Weights of a small transformer language model.
Architecture: RMSNorm before each block, rotary positions, no biases in attention or MLP.
Each number is 128 + 32 x the weight over the matrix's rms, rounded and kept within 0 to 255. Layers, rows and columns count from 0. Numbers have three digits each.

# layer 4 MLP up, 192x64, rms 0.597, rows 92-125, columns 0-63
157132114088134118126136164126137156140067147110064131078167123101193139165101138163143102123101059169129132081081141086175239105102104082120126095119158122103066064074148165134105108158146133
150095085067124108145133166135124167169124118080156120092138101149185124094076161156123130169073110176125145098087125090117072105138202074153086076127126179114167146133136156069114141160166074
152091178164100177099135106131111092105135155130163154057054146127050150162121052135191178167167089124088087128159107148150153198121112160152136163165165089088180094100132112137146158123080095
130110111120123079117086140109110121087133115154128122108094171191134120130174184176152147083146074168140121140117141135126104137152164086079170139127113160194106120092138155117150105170151147
136147168100155070140085125074047060110156091120173180163158131149131164153151060130122102135093158066126113171128165135113199117090173136164128133074121094130123084164142075096114148108122140
130061152157154157097178114231058174097193119169111099113098146143158101135095119102101111146100160102139059161113093150117100127077122070167187119117148058086112149152130163088176164081157153
176087087157129106115080103122164133158166184074125113101156112155161099143155126125161180153058132123147132078182112108104210139133229173090176171146154126083108135156109110106072093143193102
164113170176138145152128138128152129079173121121121124111152146140136135133091144122096174137119129149164076104133096074117130091110143110188146105134098107084167130120116228134114120120187110
180145111086126159083108097137124177137212118106170146155170194157043135091144073095189096102082122126102112071087142111125119054111199131173135147132138134088100146108084110095086096131165092
155134118161112128167135092105136116115130103078127147178145161178154111181116121114101151159123146137128091094120121127097149107095138146112156078165184125122161151107106155137122083135093083
174115118104163028159178132080138134186149101087108143114126135166174177157127174068107083144094065080185136104126179122110140093080152113042125101185059146102122076102158155142147174110092059
109080130217137188126168081109118118127090117207152094154070124123118073187054142167200155132126142152113195134108079141102115128132162097130106131133113086098186138080121128101115137152170122
172108099168133094077157128175153057108098112122122122131127157181104158110148145120165137113162097178126154086176121130106136178160140144154132159107138111126111085126127109116123116116141088
161142123108167129150131107123119059103108079159169172119113081115087175145111138109131153126131111098106116095084091199126108110122118159124196123185101130108144099097149152147172158119105123
142138132162127105131135139115165153123088121169129154180118111165088085109100151134124154104100153179151136106115139105112163061097125133171156185115123071110086166116117118117210111129142159
105109159097129118119146122124117148118078121110153116140137098097114081087088163119121129103101109080149123131123074164088167178144083085126103157087129135092148076139123074134112146109142142
097127138127122153167084072146064162157109129133158162095180062147164142122075062137163137137140116120117134129172076164150098110130104109142152149163075080080082095167142111131187123135110124
076143151114136069115086131067131098142135118146195099176142118129103075143128171099137147132136123097116094120137206061105114127110111060105126072199195114124148066152151141114135086124147123
133111124081144100117149039129115127144139096194137072103108147125117134089114105123094087154084098137163147121166122139141182131077081168114120111126124114140156097110139163184120061159134150
136104095121152088148113131152107090170162171103096156072094177128168099058138093133127148134114150070116110112110086151122203119148118195129142094124097157159192131158133103066110104146085104
064181134117097126100122092084090139130147163130045112087109129146050117078121065152182136134110108150159147166183133130086138198119152116162159102154125171144165160163130177109145152140169183
099090114149160103151141100128136142144134126129106149154148138193000111121162062159192182114092152164062115104123143123081150093137072137189133140105140199082110175151138145120090121151158141
181108158059147039143159152126151092101118116086119177139127160088116096108130136136097123154145091142117113174116118152129113111129116114116108118086153123128125114073134115145091147138111126
124111165123159175146186113118201037134131089149101144098127171153099196046113131113186129136166153106078173119161138075088174162161160178147121114130135082173132132162199139098087183183143114
114106138100117084133121118104142100152099129111182149103100106127191126163119206138130131156054129153081136128108152177150149146155072116102064140127088132122109144129156177149140134104120135
092068121153182182103178110141204141133142147153172137163127134124138152123161144139150134113124169099115176115177159106145172144165133107180139170111073141154136140146152121118119127127164096
191053173118155141069115151159090135087133109107085118097123125121072145060160152075145103125128095095147150127090134105130143106088117146150138146147138150114126073114151144195112122110087113
067106137079116165166086116125090158130105149117127077105155115141101120120100150133118153109101173160124060166130132145181146102121125080095134150145127112097113146119136164130098109118128206
075123187148128103064061128146147101158146084097114151119159138091101188178134202086115089090106183163076134159179074142068121169140139114151107167080120166169100175186161087163151148100125155
095129094071150087090207083110113130131164137129112106224136192177141121121161096085180104097099093101144109108172161162138126141194128105152153162143141109107192108141122191070116155163159112
119157166109107133117122106205111149132125115069158153092152144117100110107118148152174130077129161153112122090176139099130152145089121090116163103093114112155097112142088111079151126131162093
144108124125097128124130126193160098112117115146151148095104132137129120147119139215123147146179072189176181097156075132131145127176128163165111189128066090080092095139174092155133127118077063
098074111151127138176150191118186111080137115137163172147136132151141135157081155188084121141130100107053114176079072124127092114144157144125154154124154196192128142178122092097082145107128146
098093081113138082161093112109117090087088104164122182165135145051100123105153105138118154158098103142108166138180119063177142159116202166081133059103058091145114119143057149093136172134144154
# layer 4 MLP down (transposed), 192x64, rms 0.125, rows 92-124, columns 0-63
119153151152134096114050159085144169073145200125143094145070075142132104110129069122092132072112134096123088152103100185099100099150121162107157137143112165170150111150153151111078115123118049
100134182167098129128130102150150101087153094110105055113134124099097104175189123120115115090106090085130185082188172198115104130151098099121176137147106100133163091146186098089155147108143144
083089135126048171152095129169146131056098149077107088105083130216138085108157138105094113122111110111115151109098131055133083101131163119100072122143067144136073198099183148137118096167136132
105131105121124116113136073072075090130131111092116100136145129132148140051171112092094159122139122144166146141112137128144133158095079133140142105103140146142126128156146113092123228061122126
137120071126092119126123140188160122129113129157102052113054149145171128083160126066155144100150154131182100116101118098168090138169148120081111097128113132123144184081121143155180104126136154
139105152175123167135104112152071110133113117156123165146150134196145147164124109103129090146087141118140011149092123175136072075111121126174117075107135118131093191111089148110128179116172220
081058157116187134134169156114091110090091078128153121082120126133098251104135060086094094084190131186131137060096101172154089128119129125192081204187105146174163138073126121164207154117156141
074133084127110101104096102105117185185081103129177140151129152136111110171110115131139139130148125083109255156158098111108155143130124177127129132119149123164106133100147085143153127131127109
215079164163089113097179081110125140130228108181128200080079093168158090098165203111146123082163102148204135120056170064051192101153062203110183093228094111108088211151186130083208042230148029
109109128130197108119136124216225159120120153168132063108102118130155157168200121102141132177123153146131151146159146041177155074135085149161157145162169102167074167136195092178131210176088059
151154098141156152148141118136201170136162127165117059162117126119117184125098160090173136130082168126077179071132144113156184143109129176119158135132118144108190152148079131182153102090144119
111143118064104109099104139146125080124183072109115102089103110119140152108166078115075155079094133133135132131162088141121114140163114102111141099112138177088129066133114094081112200145110123
169131125152185070155187088074127133107115116147131089109102103193123137129142164106097115145144096172156123148156193122176158116096098166133127134114100118119133183145117087207123081162115116
140150141124100168142124138149094112132132158159143158145163105183153063141064131084160133152137090077135055158092103080147118129169146171104120157136093139115120138106123150136154129143097211
086095137127143095139067136145087083119194119118146096091119139119138193129113117133130161165152151071161131122102160117118139159090154152126171110135154113201099176159136081126096117150133059
181133145091128109118125165123131163128120152100153129182106126164106023125155100126152057056174126110108116159152111134126118158115148186126075107129110162126105113146104140166135072116089118
182119122166139125111152168144155157075113161120128107129078137128121163140172132137080087096174162172120161092144134062151114117122131178097109109102124134143150089127143117103181146122127075
130120189080117160177132095162156136118162081123115104166080159164135122109176179147199104117151170120123115099145160185133132134165163069070148150135097106142119135124138094148131169131116110
111153082154114106138140182163126146068084172081118144184094087178171109146180166121124174104170128160139155165094109102114058139096148139141099110108174082124092130105105080155142175132155141
127114144130139122104160106086158078178169117147095182127131169162156186144162112160112121085132055128154165143114117144114165073179113085144206160131109081170160079088102153141114137144141170
171127090176030152179144119124114098097076116117157143170128065192146178134134143125076111096107123078126128102108122121167202154135140066130130172097070122128125118142156063095115076075093099
095144128110114104101128112131167176138129087132165143150107114046145162106107147161064165101192151094142124081160158120178165151127168092174165137119155100145107133136106125119110163104084137
170179103142131133143144134082106149145141114115091110166166136178141153096113157106141114118141104102153155141142158132148134155109156127141091069148123145090186126192143148129174129099127198
087091180127126084083153110084091105180114128159188178168134160140118087117149072093124161114172160139062103209124102222061119145119171082120178118096136109133141120091128170116067119187088165
124144111109169133135137166207110140133146118101138121110117137135086125069131083147151125150135143130113129145177172131172122142108166149152083146171132124111134122176092109159128121141112142
109134087114067138199132174129153154108117124114123179197100147115129168127124147133174174092154172115156103147134132080097179080095094153115158119074133098117149165159104144139131081101155120
176078167189127128137095099177147148098136102123162134143106099137120114136128133165118137110152150207146028119114142126194118156154134176152084139158116163137076136143140139152130161175120145
102077105139085143149162135179128146088131194118131136135134139160147147126126136151147066164166133124116137130142117149095134117109118160128086137100109159190134084118108115164142112078132165
075125148161133092116089149063118092159093119159150089147175129130098100125138070133149116106122145144168137123077183111169122137123144118159167109088174097146079126057136113109172119101174126
136085128159160160179119144127115082089098129171081133126091173118068030134107187166134082195174119142144117193128157078106104141089128097155087094126105170106140141134130109073128177121120170
091077140131135127131118141085128078098119117157101109197160140169160149115124156092102172152151115112105158126085099158088127143145206193146109149108120100064148127119146154172117112130126150
119133110110181117099165193132158167075129173170086164114176130168125134132123097131108077156121175146159167108104143080140114166081099087183152193104151119100183075070163071173145047110124136
129112128137212140114083107122136141155132136127099127147128132094099099130161157098211125104065124113181156130190134179130132082151115152141053064180085125161134127163084136178128104102091115
# layer 4 MLP gate, 192x64, rms 0.568, rows 93-125, columns 0-63
138119137060141123162218138085077156118153114126147086151162191120122140142141126082058095172108100082134151148173190142137042148160164100143072101138165108117130095194144170105159115121169173
100123153108127059171119159108170175181183126140100199064132164078162184148112087202089108146112133138150111141056079113172145149101063127077120063134111200119154070121094085156131115085101112
163127057132166135137149132131100093120184097129113134144134176121132103084125116135082129143169078146106124159144176178117071159146167125099159108105078147111126172173108111078132184143147123
107141094105141099174102137120156189128108127121176072193115078157102152129143150138154151136127103189116104091147128097183113168131117100090092189127144164130072038108077145120142055098157132
170076199126142138101109088135079164138118136122133154108165138149125101129122058164055092115129155193181068101161087141144129107162141153185080084117148108064106158140128116115060086179132152
142161143151114099105159180116096106128162152156131121093113137179145174071086118128125118087102102096156076116164163184162146136137138158128135180130130158136147112137093144133118110110178107
115154124144107148196166162095154120170095129125115153091120064128108143136101139124101159151125109128112141159148067138163114176165137124131146130140157131130159129141139074162148121135144078
123074108120134113113161183131179114077188135160105171116144154141103120042092122116110165124188195118116143178140118138132103077116144104141082094118087139090102081150083146083111126075143163
131115191139091117105168123145127099137117118082148134105099141175110112127082142129157121125094154127097123158098111148151118202135176133134105109135089115118197094138135156107188070124151115
123173134179098065092143085083102142058107107183149103123157105116140105089129150166118148113172151114136091172177093118108146138113104113192093155050142096102088120102159152167183085148185143
138144070058126194112181104096107141141107082113175094133083141082103118133109129108157129055084148100069143138120093104129083144139131114126094107079201089107178069087149133166112140127180121
085108168089047157118130140176150143173162192076124165140156128116090160146104081198161121137135141063124095116110081125067102125142186136125116110113129155162143129124139173084143137133131103
119123167172141183118138141120142113196140122120133159104155144145157105117109103093152125126111119117121111152135133121118104110104130132102106172134127131041143167143062133123096148153106172
169171132176195067126152163089085098134089169184143128180118144107119124116098175135136149110116169138122134086131123123118155173099084120164110174095125087131127158173048076125151155162153162
156151146143117133148154122135110117148173137120072172104124161122091221111164133159136091140156150178146046097079137132152135114155148136137112175134088141109137126141166146129115126108121109
085163096128185158183123133103118139095135058148084113147121112121117138152121126109136101129099073099137131114123123086111128165089125170137146181084084120071075138103161138155086119161135047
162129142131066113133130116102160146113118170087151120123120137108130126122124156169098043086121142079110124097111157132130107111130119092135138162186130184144063094114115106182049142121108135
153128073156165133117116136113135120100141104122142152121083102115149109127153133124212151151150053073111149131112118160145091126186085107114112153131090165174086178124085094160139156096104105
131144095097160120156119141066097119169153135129122125121147181128139178076137166112062125147095156122158075104158118142073123111152075129182145066176173114120160184131101134148060078134138167
119085150105148108124179169119137102082078105165179159175120085129100178132123180139202110108176114084094086092180094122116156105152096120125130155086155106119051090104178055131133071166112104
122062112083097181202127124135110161124136137182125128116112101135100155193127128146172105155062084139085084128147179132108091166094194096071093076124122172147145091170157102132090152163105123
143152128145138133142086168141074145174180146128133092086103174189129096095127154122117146147116164091178146134168142113079097176077149132098111125115152143160179132185101138080160113100142089
091099171111098122130130132055145110079131174145166108185118060172137121141183146137169085059098136180066139114139167160081149162123195115120158097042097108099100124139073156172129096055179148
134121121144098172124194103146153134093130130154063117110135139207113097085116113149090116146172144138116163135076088107123094092115126099171139134160131077084145175112105154116126072118122138
181161081164102122121088119087091159175137136124089116144108155098094083076100131119090111090086113139124111134057124121181114119099113142160159104173158094149109176169122102131133110072078158
191088195111137132120138116163145180118136100073178120123155140146163143099072102115088151158158110115174142163109108109102148084137107178102118104049108106171179066146109138147074087109150140
131070093133100156186100170171147087098105155092108163106115151152108180149132138130093061119132133092127130135150101148082109100121119159149139099098127148203096060129130157172095141088103154
114104103064212088138116193134143122110129092131086192070183132122135154170149171062099120115101142058160149082129140113056137156184116165134100152074135198181113119139131134154111070092130136
090097123157130156168183152123125125052158117123100169130077161119097155173146164141074140207137104095130134155140119118147131128121102150151110145094121209146140150173085081127140124154156160
208131170113108102154124124087084158156095105134129111122092089159168125091082206154087143139087134102143140125062081114162143134150087176167148141118141117146114170216151116136161117107121086
104183110138118162152090075030113151177127150117118136175115093051134099114146114097138118093160143109110094122180104123111151077128120164130113108123145176129105183194072153078122177131139144
197124113126163128132115150124106122121125131061108187061074144115178138102116142060068120171165102084152111118047085115100103115125129182147116200128078084108132098128128108163160141108113135
150136115073134156129156159157091150111126165110112069085058199063136210165129113101087162155122170096122154172168137155110128105129123097174108140068035175113126105169165109150129092123126150